Part of a small language model's weights: MLP 768 GeGLU, tied embeddings.
Each number is 500 + 25 x the weight over its row's rms, rounded and kept within 0 to 999. Layers, rows and columns count from 0. Numbers have three digits each. The size before them is the row's rms in percent of the matrix's.

# gate: layer 3 MLP gate, 768x192, rms 0.254, rows 103-142, columns 96-143
# up: layer 3 MLP up, 768x192, rms 0.259, rows 103-142, columns 96-143
# down: layer 3 MLP down (transposed), 768x192, rms 0.227, rows 103-142, columns 96-143
gate103 097:557493483556490503507535484529481488492462535488472502503516510493528485531476472480475499522515514477499568478484518484496515501503483472530509
up103 098:467514506483474519471553521485525527462493510476533486493512490487521552492487481486484488486478517492515483526495500477532510509539508503475486
down103 103:515479508503526507501499498497504504507474479527524505506509471523510453556536488483451455488525505493510452517516442505523534503522522459486508
gate104 114:501456494499519496506507495479529501508512529535484493489512499485483493491505490491495456521521493524551533541488504513521508504501464510561509
up104 116:521532451522506494542516496502524450548539524543520540505521485469476498458529502513491496513480541544471526455499468509510482543526472459498510
down104 124:521510479552504443502473502513476502518501502554517464541478483551476527497550505527494485543491496487534513506518485475481478480497503505527508
gate105 078:494549447498504453530502494523480478506508531510530497465485500535563501460477530495490536471505503469480561507487511500501548466489481474478514
up105 080:506492489511461520533481468494469510499500471514485519520515479468528517466479502512475503525493527533499463532478489526504478523539553516499520
down105 094:520522506525515483466469529509490511483458486504492511504543515523461501523495483502487491514470492460480517467503510532494521471453512567473488
gate106 114:466551491465475499509502487496498489515494555494533563439478483500496466495512508534501494520523507513499501480481496488516531469494531509520485
up106 115:456489509517474516517507493512447513441488444531453488554529543528492492499523449483489543501523496500503497503481487504501501500499507517511502
down106 101:516523548502512517489492481458467468538508533546462474500483483519483484469535483482525514508492499478529480510462558489535542500492535473499485
gate107 093:516482492523497540507533493496533501511513492492488516514511462506492493444479529511516497472487482505513483525506477474502504535523467519481507
up107 095:470498495479507436547500522453474502490554508514506458514486494527509535544516482547494491523471482482460466503506516493473493466483474516504470
down107 097:486522428482507480525451450502510471545531502506499480501495463526463509500472512498499470500497518512534475495464465550499492487526524528497545
gate108 107:503511502486528468506513500483509505478496491521507516495528537507491537511502510495467521550527477509523527486480502478454488459470525422525501
up108 086:506489492486482528481472538488536441469509499470498512496516513497507473522448472514454513501478500518490461505489477500568542501490466548472494
down108 103:531519461506467536517485511514501487507514482541546507524471549515546496486501538485484460505520530523537478446532506493484499508499489468522479
gate109 089:515495509480548509463471423519497515496492513518448467496479529525497452505473526486543471476479532520519521516520488496500458488506522533506499
up109 112:494539463517476485445572463485528481480559506508523466467473481499475463488493484498557464490501506515502497519534463562468470508500495506494503
down109 099:491499477517505449500459537503507527426504475481458481548525510540540490536482489469480485486530499505527467520506480500508494496506526453473520
gate110 095:522484515472496520526493519502486467559530462508510472522531496526512493490483526503505521513544479498470510465484506470473477517504517506504520
up110 098:528481459483490461516519474507482527529538479536569517498524512537495446502509495472518531519497528502481522547525531482499482567511497538495529
down110 101:546434513490529518470471508543511463478525514509451462529515466493504468538494532515494516522520493482518501534523484485501491499527481480505524
gate111 103:481500520485527504502456534486481478523541478494495502532505507513474491470502464504518515513500480523516526487488490547480473534502478470493481
up111 092:541526516465503514523531509491529512503505500493509496521500480525484500515534515523517479488525527502495518508550494511514482458500468523503534
down111 096:518487523541489490517514502483501524533495509528464483511507505524442511484485493530497476502484493499509494462518448505507443527530458546482528
gate112 101:541496521518490502519432476529474508478507492504505496476511511481513511517477491507479524537493509529520522461510515485483500514465498466483499
up112 104:501500452466467506470515536491513428507469490463510467464459504497476487472485460455491462537463510504487489550504478526490474488500558523450484
down112 087:504485502552492534491511522530490495500480507502484478447515512495479466558483515515497480473489541531509490497467504493533497508509528536501479
gate113 094:463503488514524484500462538504506505535494513523462505477535482509507496512521523464509470495449493490516514497484516514564509554483502502492520
up113 091:476488484513511516497511511464496512586427519491523495446505517522524512514500511503477503530527474472534495518473468537523496526457506551499484
down113 080:509513509508492518479453511509509490458507510524481439476503525484498494457540493511523512470461495473549490515529520546508518478561533485489496
gate114 105:537521470485547489536502461472507479499522479536481527492450511496516529497479519481498497510484497465473450446535496495511516506477481475559508
up114 094:483464484541427506505516519510546510503495518489541515495490493496464503486515486525483481471515535545495456533525559488540520515522472505496538
down114 089:526497499500477512530515506506492520472507489527507452527471536482446500481467466496518506501489451490536505510494500473545536524516504535519525
gate115 091:526468498481489526482517479496474433545534500545485463530474490507492515524495519507468489496505530526530492502463500451480493488488525513507511
up115 093:541443506465479525506515473536524472503539435533520510493522479477516499463492512480512482503526506529524541460496479456506470494533516511526475
down115 101:508502496469473497493519521445466505491469468508511515512473472556489494507498529503489440488541571514449495485488485531518492487492455483483510
gate116 083:484485500504509503520519514493452532465495489560512499517495505519489522466447482472484530501484522497494501510489481535487551499517466530535470
up116 095:479484546474512514506500485494508518479551499491485509459491511493527555458502486539490473478501531478492509531504507498511472502519474512516497
down116 085:503493470506513507470467530475523507491518506531508467497524510466494515455496503468507453487467461470491514458558488498485480483482551529481519
gate117 105:485507502523496468513502469480477504495486470529529498508530534484470501532517510477528510513523525536484431513451486552506500428501508474510508
up117 086:479480470497507491470508491495539477484470533436496488464510491542484498464512471533473523449453476501496529454499487513534483551529497519488457
down117 102:477506461484520529519507495517518512498434529482480528470459520443507448476469469541453525522460482495504510494465549487513514531452510525501467
gate118 107:515502502488508493459496502442511497492479500473545505526489464523448523506488506494480456499529507519480518493553516491510507527509467465475450
up118 094:500517494501485495483548487483454506498504452488485445500515487504547501521486486518530495501496486534473510506479520525519490478509529507479501
down118 106:516499512486537521528442485472470474473509479514492477506508498475546503484503567492532550543478484460485479534500503483510510511487533508514471
gate119 091:484498450557487481500519494502519494503471478444492470508516488489523510461497490528489531523487520540478523549489506516540479512512513553467473
up119 064:506488506517497489471511475504502524518481480517529458490515508494505504482483462525477550498555487476487518499483501538441534471488488432468483
down119 067:452488511529507517508472514541463546504518559459470536464461458500506494506530504560461491494506487506474491493454466530489456455497485471430495
gate120 091:516487522496513518464490516509491514540521486530472521513546528452510502481493480477483503541479450484507496470506513442510506498499488489461529
up120 096:472519498467498499486480493504466487425522514498490506505533550512475483497492536502499543492547522501483502487525508480470490565524485508497495
down120 106:557494496499532507496501509528499465475527504480494490508481467479470479491509450552469510520481498486516478532478452479522512469524469495515517
gate121 098:494529492528505513531469509517481505477459454517445533513527499528484515557493499501499490488508473482454523445538433520502482469478516490493558
up121 091:472471505512489521531483524498470463500502541544506476505477482545520509484493459505488492527525448501473468507497501517520462527486514478493517
down121 090:505442474514517414546514497455506484496456505507474541452484502516531479505510506486489538527542527530486538506473461496500508546501518542468442
gate122 086:543490538474482519482478497478507468504458512507463506531507498498498480541466484495476517489474500497484491512513477515497493527511494506531516
up122 104:508526497566523488453466528457514568501509540501519505448510472502486538524444524500488521513470501487502518537475494459538486476454466513536472
down122 061:501471471556525510484525524479534465467558476497508512559501502460511540480483517496503551499454476491477485485540439518509516491520489523515514
gate123 090:505455484478495479499518530498451489484488487498522518510493532490492475481529477508507511546475514505464519540490507459509500521535502472484519
up123 085:498482487526495527512537486529470473501474474499524535511555470482472481519502540505517517477483520510524495536491487548543499498434506483484493
down123 083:509524489506489455514512502473490475495493520505510522482472521512520530534523474506472504512558503466486476498513536517543489492501494529508472
gate124 089:521451478494472472495508524490533487468470509485521503497522522474479495545519518554539431508496479488526525515516445493516494474536498521544488
up124 103:489481507510505549521527506464518544457497522480533479489487502515450461478524499504504488453549517557521481508511467501492503519529518477457497
down124 096:503520530477524465504527464539459513495548475545490537527520511506503464491503534487506494519529509540488520522528489492515506494483494497525550
gate125 110:493513445506455490536473502480540498526526568524426503515497501503499450515502482517507492540499484502511501495534481492474504494512508489548513
up125 108:502517471488482493466510546509446519538519513533542505567526505498473510492489532467488458513493518526526516522539480505514484568461512481516533
down125 103:474489530500484467521448498523518504487491533548497493514487535489497508472488514514502479516498482540522491479503466527513494475494519453520460
gate126 106:528465499525454512509455469518546523515479498509485504433498461536512473509527538482500460482463496480506446506534531482492482529488496505470553
up126 110:510463532504525456481510518507520524473526466457478476462464497517500473521496493478519541483494496505515471520518522453560514483475507523520513
down126 108:468528475488542471471547496431511502518479553499538493498478521530537522533483482481492502535541508542517481498475529511484515534507507516508515
gate127 106:474505506460476437485467465484506485492480509493508519482533526485488474537510488495451499510480538483502503504461534545470519471522486511524532
up127 098:514460495471486482542518528510531489499444479490499507476497450470490517529472480544497501498493459492494554514519540493513479526501517489468527
down127 103:501463500474515492483457498459535521472502503513466519506532478441492544522521488506522491525493483529480469487526510474521506473479473539515546
gate128 094:507469516488461547466519480527492497506490501466473469509536505494449490498481485492482476492523470559524512477509511507498514440523537500489543
up128 092:520497488482511493481480555484484494509511468504524440488488545500520463553524469469519517481495499495468475449481521522478494530516530475532495
down128 091:501460525476464507447520433468496523517472522491485494466507474475441537504468498514499508515482490479495500470501532488522501466508523528510494
gate129 096:516458469514459453523530522498520487491471477525462495473496525537516496485470506516492456504500518502506543526494495512509503507475539499451505
up129 104:517503500506458488493488473508474496508461496510515469438501461477489531541504462476521569437500544504487488521488496513513544485507510481511466
down129 100:504491464507471480500488519515471485516481461497533503492508494523483542507547483559503482493518540491494551519460530492494501500508513501520463
gate130 099:493506449545450476481513486445486497520511490463485510507466469542482491509490502519511508453519472499464489464503490501525541516544484511489491
up130 091:517491506500509532514478510500534516463498509514465526536538525481521512473487507510523518520483515502503494503501531505465455523496516565487502
down130 107:507468485476496521484496509467522557469494445503526512500497537522504537487516507485505527489475491516490519480497513505461506536500533529521539
gate131 091:498476538544458526525481510487497509509479501509462525500497482484472474519496512521511497519520513472542540469516464521457497504469511465474495
up131 094:477492512520512524513477487527493492505462470533511517521510511486507470502523533481503466548495529475502531463478469498489522534489475470529452
down131 102:487503533513512557533498503509471508482418522471479497488523517466496491518488517501482524470473525525516528502494462536483471515536480523521527
gate132 102:484504505493512489465485490466544477526516510505519486460486522541456466504526515495499499529486536511492507478528473477482535485450485507473504
up132 106:517504509502477543489503522510461492461504482532480486493513508468464512513524534457491490450488485503547489489474459463497531535499478454530503
down132 107:517500525486512504534543501495525512516550446522453461515504532517506504532506504493513551532508492495514494493532525508503513490517474459487518
gate133 094:489521479503451512476507508492557481443486456518505484477536481500502452453523548504510494548475494516544491465489483458499492475521472506493457
up133 111:516445478501496482494507516527505507496436528531545473500499497504490488502520520491491528528464523493522519494508502483509451483502478540491475
down133 115:497496518546513507507465477463514492473534471487487464459496510476505500475539509499517462530491486503488530485516466484504484505472503517525533
gate134 112:471534491493466545495453494528500478530531485540557473491471544536498525496527443468454522488498499494502512522428462478469491513523503479528497
up134 104:467525473481501516519481504479548525486554454507536476493509486497518477510469470498549534496502491493505486471474477498460495528516536479502519
down134 103:485485483487538526495498467525511503515497522525514495552447478513464510515519474485518510444512520513491488484548506516535517485513497522504494
gate135 089:536493489519476480542535481515525483528530450502541492489500497523500471506510499491480499499495503530462488479454535467513456492472464527462526
up135 094:462464472489550444465518496546478521481546541491465480475511501508511519513503461478562504513508502465489543474506469522455509490523518444466484
down135 103:477512516472485507504511525507487520551514484491520503464466543451471518457487479507502516467511523483525532478522552506485472512481522491494507
gate136 100:485495565469522446497506475469474503546504494486518510476507545469507516517484508488504478504496531517513502506537490479475556490530506529498499
up136 107:505489507503493527508489511511538509526508442499465515551511488542483499505460471516487490495518464461518492510511507529484469493545526493501527
down136 109:494467492510492562513517484548506503492478493534527541548516517511531534523506499518475447525506516489471556495455568521474494511482505452513504
gate137 088:484512485447508521487486568467509444509509478462517457465527460537496501536487509485464482479522509500542485473514477507506530527527517478515519
up137 090:502500474510494469483530488479529509480504535502506485514507443489518487516535498516515534514500451554489482538529445512480512518503494471520511
down137 099:502490530553545512478472499513508541507492514458502466491534518486488440533511501510499519491542526536505447497498502496520504499515505510482490
gate138 099:525484498467477495503502457573466454491486483473473519453485485492475477482474542516458480554496491456496500505482500514472514511483494469499479
up138 083:533486500506490475521491525468498491507465501481520533522492499545516507513523485510506504491511558477495504504448510502480464498565515483530538
down138 102:504549495467477545532504514502519521516479482498522525488498537497519516518509534482487447519497509492478544481465463501471501484486512497521497
gate139 100:508484594486514494459498499540498530514461483545501475446497502482479497520532506491525520494476487476478522547507491470490514524478471539472483
up139 093:523475495520517519557467489492514475512544467477476520523539499505471523509503540497518513518477506487486522483492510504505489492503515482457539
down139 094:492519458494517498454484472491458491497504499530523479480481487454543498489476471449501504495522493496517477513505480504515521529525445466532474
gate140 096:510491492542476501505506502479507549469521504516491538483527543470490478498519528489523444544502489502452498487465451524460503463484493492512537
up140 102:535537542503497492466517512502455517472474496491519512531551519491520534520500499504488462495502500507510525473487488475487517533540544550484491
down140 106:508497429471504456506543495551501479507479512485529469493431473518531538503499496496500477505493506502492493521497467472483469520494497506487493
gate141 095:448441491455488479479493559496541495507477502517480478500522512516491503489514505493461489515495533493515467444505489520506491493524502459512498
up141 110:504512463469472523480505536473527524511479524480527519504481474524516537517471503517503515505506518492476469476478537478499502529477510532494470
down141 105:508539516516480538550495466446521502509536483494462507497474517524509442491501532477507491485503490470522526530511528487505513516500460479503555
gate142 090:513561490510526464544492460498470497504547470468497541473491481520488546528461499551465489506559510514527479476471511524484480483521507512523480
up142 106:504448523511473481514458543530481485492464477502482445526489501488498460476472491449533521526497454506541500519466500519480445496495542478502488
down142 091:494553539468541499458535465470466517524483514517507519480518511544504491503505525469498500532475508494475534523490492479491528505488537505457468